Part of a small language model's weights: vocabulary 7423, 25.2M parameters.
Each number is 128 + 32 x the weight over its row's rms, rounded and kept within 0 to 255. Layers, rows and columns count from 0. The size above them is the row's rms in percent of the matrix's.

# layer 4 MLP down (transposed), 1536x384, rms 0.0403, rows 1060-1076, columns 192-287
size [ 76 111 127  80  81  79  53  70  96  64 103  80  79 133  64 110 101]
[[104 120 133 161 114 143 139 193 139 122 142 100 115 156 126 155  97 115 121 119 152 101 103 213 133 158 159 151 145 106 118 116 148 102 104 148 181 175 140 106 177 147 135 149  85 131  88 137 141 161 112 135 126 167 150 173  88 158 136  98 142 133 110 130 124 121 150 134 111  93 140 141 127 109  91  87 111 161 136  91 128 165 112 103 130  97 120 155 113 146 121  42 125 106 197 112]
 [116 125 138 184 127  98 156 113 206 158 135 178  64 123  89 166  66 151 137  99 149 129  88 142 118 117 100 123 111 150  61 149  96 101 141 168 148 143 131 119 148  57 103 140 110 122 102 164 147 158 103 170 132 155 140 137 124 151 178 120 158  96 114 102 174 126 165 128 148 213 145 139  86 164 134  78  61  72 165 125 110 130 136  97 129 114  90 123 137 136 141 142  89 180  77 113]
 [ 88 106 154  71 128 139 170 140 129 126 130 132  71  92 128  86 164  89 139 192 126 118 124 135 124 188 132 109  92  96 108 167 152 143  86 156  75 113 104 104  61 174 123 143 114 193 195 116  60 128 120  99 103  92 163  73 159  69 148 178 148 167 147  92 159 135 137 139 122 119  88 124 149 104 100 104 122 101  94 194 140 159 114  73  62  74 107  92 157 117 102 145 132 161  98 108]
 [156 113 115 105 166 123 159 116 143 121 130 123 137 154 106 120 138 168  76 108 157 111 126 152 108 131 115 156 105 118 142 116 147 187 148 163 101  87 116 148 122 134 145 151 119 161 148 192 149 106 105 138  77  93 110 139 127  71 186  85 116  60 140 118 151 108 153 124 165  93  80 185 150 109 122  75 133 184 193  48 161  71 131 109 149  89 109 121 140 102 117 124 156 115 186 116]
 [112 131  65 149 103 104  68 158  93 164 180  97 196 146 163 120 144 156 135 128 164  81  94 145 102 148 153 102 115 148 118  76 128 160 158 118 147 122 170 224 120 125 115 122 130 184 128 193 126  65 167 160 116  93 141 135 121 142 122 127  90 115 133 101 108  94 165 124 138  90  96 160 139 115 109 136 158 135 158 164 119 123  94 125 115 116 107 127  89 107 167 149 186 135 137 129]
 [ 88 119 142  89  70 145 114 107  79  89  96 108 160 101 209 154 111 168 148 146 130  62 144  89 120 222 134 131 121 116  91 111 114  78 108 146 124  84 112 140 134 154  92 154 131 136 100 140 150 168 115 132 151  90 161  96 200  86 133 192  97 121 113 145 100 212 153  83 148 129 135 108 165 131  72 110 106  56 135 135 138 100 135  82 152 125 130 161 116 140 190 148 117 109 149 132]
 [113 129 131 137 122 173 169  84 120 170 132 166 109 155 127 157 136 186 188 100 120 130 169  70 149 157 134 100 151 156 159 174 136  74 144  91 118 178  98 121 100 198 133 160 162 123 105 119 117 106  74  57 161 157 115 129 101 171 138 113 174 108  97 212 140  99  52 117 123  90 154 140  88 149 122 152 155 100 160 182 146 198 137 123 115  66 101 128 102  40  64 126 134 142 116 140]
 [106 121 128 113 146 119  96 146 175 180 178  90  86 181  90  31 116 174 127  71 138 104 110 121  97 144  57  97  72 158 171 142 183 184 156 103 117 180  99 204  47 109 136 128 157 122  98  78  92 136 123 148 191 148 143 124 131 122 119 108 151 126 127 157 110 118  79 137 187  75 109 146 181 122 164 131 189 151 170 124 166 116  85 116 142 107 138  92  78 106 109 123 122 108 163 148]
 [117 140 102 104  99 187  55 137  87  88  91 164 131 138  81 126 108 106 152 121 158 162  98  47 174 148 140 136 126 121 141 129 156 125 117  83 161 155 176 118 128 129 167 105 132 112 141 156 132 125 142 122 119 136 129 155 179  78 152 105  90 138 163 185 136 113  81 139 136 171  92  99 162 124  88 195 136 119 122 147 139  99 143  64 161 124 100 103 138 172 154 113 150 117 119 116]
 [126  74 160 166  68 108 155 151  47 171 114  85 152 142 105 132 125 153 160  75 147 173 181  80 170 174 108 143 163 106 112 147 120 119 170 169  55 160 159 154 128 152 123  86  67 102 117 105 104 163 124  59 147 105 137 118  98 111 110 154 165 101 161 169 146 174 110 110 101 152 101 136  78 148 126 125  76 125 180 107 111 181 164  89 164 144 133 106 119 121  84 125 196 119  93 150]
 [115 115  92 114 112 107 134 145 115 147 144 141 103 110  87  90  95 111  61 153  82  59 208 133 137 107  59 124  97 100 145 114  59 126  78 136 119 180  98 144 143  86 140 132 106 141 152 119 135 100 165  76 128  90 146 107 127 124 174  96 128 172 142  88 168 127 130 143 181 153 112 120 104 132 165 145  90 126 124 138 144 164 113 152  99 141 142  53  92 151 202 192 116 148  83 109]
 [128 114  55  99  86  96 155  90 109 151 121 145 131 130 146 178  83 106 114 112  81 149 117 104 135 101 171 110 102 150  97 163  93  82  90 111 128 120 165  94  30 119 148  94 223 115 143 116 116  97 156 141 124 160 142 184 148  93 124 155 159 106 123 122  87 133 121 109 122 122 221 101 119 152 104 150  77 120 128  90  69 177 158 140 172 130 180 140 132 106 125 154 127 135 135 133]
 [120 167 138 163 141 115  97 113 101  70 150 134  69 136 105 144 136 130 119 150 134  80 176  77 104 177  77 129 106 110 144 150  96 139  74 136 173  59  71 109 155 145 142 137  95 121 128  83 147 161  77 126 114 152 104 121 213 108 141 121 142 178 104 123 127 160  90 147 165  56 134 182 136 126  55  77  89  96 169  79 163 142 108 164 143 120 125 138 149 126 125  88 136 158 116 147]
 [ 93 136 149 147 179 154  91  78 132 130  69 169 152 131 148  59 147 173 131 178  86 112 163 101 134 104  95 112 175 176 112 108 123 118 117 166 155 133 162 127 112 131 127 108  95 140 134 161 123 114 161 156 122 101 172  97 108 146 171 187 106  70 151  98 163 121 102 172 146 112 103 158 141 130 124 165 113  93  78 184 147 166 142 133 111 198 187 144 150  99 163 103 108 104 186 117]
 [192 145 130 153 202 125 182 133 166 135 131 143 111 108  97 137 164 202 147 119 195  73 156 129 115 149 136 147  87 113 113 101 115 104 123 156 116 144  31  96  85 173 109 157 107 136  97 146 120 172  87 128 130  55 145 121  91 105 127  90 101 122 146 115 159 105 144 129 143 119  78 115  66  86  95  51 119 167 144 148 165  97 113  42 102 123  80 142 127 133 166 144 116 112 137 135]
 [103 138 106  95 187 149  96 144 137 132 102 162  94 157  39 140 134 116 157 108 203 163 140 159 126 113 121 132  67 141  86 113 211 100 115 136 183 141 140 157 163 113 154 141 151 134 145 116 144 127 148 155 141 107 114  86  90 103 110 113 145 182 141 155 146 129 173 140 118 149 110  79 129 128 161 159 100 124  93 143 106 189 162 158  61  98 147  81 150 143 116  88 105 130  99 103]
 [ 80 144 103 120 136 164 198 125 129  69 131 145 123  56 198 164 158 103 156 165 171 108 131  72 163  43 103 143 164 106 168 149 171  82 154 142 109  85 173 143 151 165  89 115 112  95  90 147 107 101 151 152 141 120 145 157 100 126  80  96 128 110 118 101 170 148 173 126  99  79 107 116  94  91 123 147  54 162 106 126 126 132 130 146 131 131 126 160 116  84 171  50 124 171 162 102]]
# layer 4 MLP up, 1536x384, rms 0.0535, rows 1061-1076, columns 192-287
size [113 122  88  90  85  63  78 102  72 113  87  84 120  70 118 106]
[[114 164 151 127 182 141 114 149  76 120 112  78 219 152 194 116 136 106  81 127 107  74 142 128 107  97 159 115 133 130 146 104 168 128  79 112  92 127  92 170 133 157 161 137 120 145 161 105  95 143 147 116  85  98 131 128 130 145 122 134 126 175 152 149 124 162 106 100 137  60 140 167 101 122 140 114 202 161 145 118 173 128 105 167 141 129 171 133  93 139 136 106 194  78 124  73]
 [150 144 133 150 157 107 112 170  97 150 113 143 198 112 113 148  97 147 104  63 103 173 113 164 127 115  66 146 143 131 145 133 148 123 145 118 186 112 146 136 188 105 178  58 132  80  79 159 171 143 122 152 190 198 118 176 147 125 137 100 103 152 109 160  87 135 116 193 136 141 127 140 133 135 123 156 180 158 154  90 156 113 137 167 203 151 159 151 125 110 189 127 161 115 113 150]
 [102 140 140 152 106 146 105 125  98 136 148 128 106 118 139 120 105  82 187 142  90 158 113 132 143 100 135 114 142 131 128 138 123  47 119 130 168 144 157 140 135  93 142 119 102 122 130  98  98 153 112 125 185 137 115 127 121 159  67 172 169 203 144 152  91 144 116 133 111 143 168  74 110 127 157 156 114  79 114 169  96 177 139 137 102 182 148 128 115 161 146 118 126 162  56 114]
 [144 111 197 109 169 185 146 122 179  87  72 150  80 118  82 107  99  81 110 121 106 144 153 118 135 115 107 106 178 103 110 152 104  95  90 161 109 127 106  43 118  92 169 152 127  59 134  98 133 198 110 102 157 143 126 148 112 124 112 125 165 127 105 127 163 160  83 164  90 168  99 106 103 138 145 140 105 118 137 122 168 120 140 115 102 120 169 144 123 131 105  93  83 133 117 126]
 [135 133 140 168 162 126 165 179 183 168 153 135  94 132  47  80 153  89 148 131 123 191 131 139 132  52 161 139 121 125 159 123 120 201 168 110 106 181 134 116  86 102 169 125 179 151 171 100 117  85 132 148  80 123  75 130  52 152 139  62 137 139 165 131 132  65  94 156 112 134 145 146 110 139 177 168 159 184 120 124 139 184 123 174 131 119 111  89 125 149  39  75 142 129 124 103]
 [101 136 129 115 114  70  86 163 143 123 109  98 134 104 124 100 137  77  61 144 178 133  83 168 135 117 127 160 112  60 116 111 144 150 106 173 152 101 158 116 172  50 123 110  96 113 167 110 110 146 184 193  92 113 109 148 173  55 110 118  87 131 152  73  94 190 186 173 147 183 117 113 164  87 116  72  80 153 101  77 144  59 124 125 130 185 138 131 117 182 173 120 126 132 141 136]
 [150 131 117 135 129 106 145 119  83 110 114 137 122  88 172 196 127  94 140 172 152 135 149 135 172 128 189 134 161  83  96 110 102  66 111 170 108  71 165  33 173 104 134 136 116 143 127 185 146 139 146 151  65 114 110 109 109 152 130 151 105 133 141 112 138 144 155 104  79 203 131 100  92 126 103 119  69  88 104 131 114 129 160 144 116 171 113 142 190 159 140 123 138 155 116  98]
 [116 127 176 127 163  97 138 109 164 133 168 106 119 104 179  96 138  88 130 131  79  76 101 200  71 104  93 111 121 151  87 153  94 153 126 162 138 124 141 157 101 160 132 168 116 166 147 110  97 157 121 146  88 144 109 106  79 158  78 152 173  94  44  94 128 119 206 107  96 124 141 157  93 127 162  96 134 149 152 133 109 227  85 187 134 153 156 121 161  93  97 163  81 132 143 129]
 [105 205 130  84 179 152 136  93 212 116 151 158  93 126 157 119 128 102  67 158 137  91 110 175  71 116  97 134 103 154 152 104 135 120 133 110 185  93 108  96 110 110 129 150 158 138 141 148 136 103 147 179 101 155 127 120 160 113 166 139 111 116  79  98 109  96 151 147 162 138 143 140 168 100 127 134 156 118  64 128 149 104  88 139  45 114 157 151 137 111 163 159  79 143 165 122]
 [119 167 116 138 115 142  94 124 147 139 139 131 117 122 171 142 179 164 148 112 110 160  71 143 112 138 160 147 142 139 174 106 151 110 193 109 135  90 160 125  98 168 155 136  79 122 131 130 118 140 124 160 125  76 138 119 138 105 147 185 126  94 161 168 145 103 124 105 110 123 166 113  85  56 122  86 125 142 120 143 143 104  78 113 159 152 131 178 127 147  52  54 143 126 153 123]
 [125 143 202 149 158 132 117 169 144 114 111 124 109 122  75  69 164 126 158 171 166 128 117 150 143 128  81 163 149  81 164 109 150 182 145 126 128 143  84 170 215 154 115 156  54 121  89 169 133 150 119 143 129  82 110  86 107 148 109  95 105 146 154 133 155 135 129 136 134 147  35 150 137  94 159  82 178 110 154 195 191  95  98 125 114 110  92 114 131 138 128 114 115 123 119 117]
 [ 99  91 122  67 141 114 178 146 136 180 109  93 152 105 170 128 106 128 128 124 107 184  92 161 150  67 189 140 130  90  91 116 159  90 164 125  89 207 174 145  94 111 126 124 185 138 180 122 105  95 186 133 109 109 133 129  41 171 127 120 138  95 124 134  75 108 151  94  91 198 112 112 117 131 194 162 142 174  97 173 100 147 168  91 110 122 135 167 131 135 124 151 122  84 132 107]
 [123 117  84  97 118  60 113 178 160 154 120  91 100 165 105 163 173  98 133 105 173 107  85 142 126 139 120 130  89  89 114 151 116 149 132 103 113 120 103 108 139 124 131 138 115  52 125  88 104 128  74 130 148 118 107 183 149 112  86  48 124 194 101 168 134 146 136  56  93 186 157 100 130 128 133  93 192 132 188  84 100 114  98 121 133 119  79 127 110 158 106 154 122 203  57 110]
 [ 76 106 143 100  62 134 104 124  91 135 116 166 152 159 139 121  68  56  94 143  79 171 105 109 145  95 124 143 158 173 153 146 156 168 139 102 150 138 231 136 160  96 150 120 149 127 149  96 135 117 158 135 130 173 103 165 184 132 120 157 181 121 136 123  85 138 115 116  98 164 191 126 167 136 172 179 122  64 124 112  90 142 132 207 123 142 156 138 136 114 100  97 127 150 144 130]
 [195  91  96 137 134  77 174 117 106 110 167 119 178  87 150 101 163 136 105 156  78  86  99 112 174 105 129 130 210 136 148 169  60 173 151 110 103  99  84 107 105 133 105 141 116 142 130 103  98 123  57 124 147 159  93 119 120 138 141 126 121 107  88 135  99 131 101 101  71 137 129 147 128 143  95 179 162 144 172  73 176 120 159  77 165 121 134 144 108  71 184 149 178 130 140 115]
 [144 102 149 166 131  98  45 120 134 166 129  52 147 161  48 101 133 163  84 111 136 137  94 188  78 199 104 125 111 119 104 144 147 180  96 113 152 159  79 145 133 111 152  79  90 181 185 107 136 133 102 120 110 134  97 129 142 107 169 182 126 124 144 169  69  95 118 167 158 209 161 168 111 118  97  88 161  72 150 145 122 141 122 129 140 124 148 146 178 149  99 173 150  90  74 150]]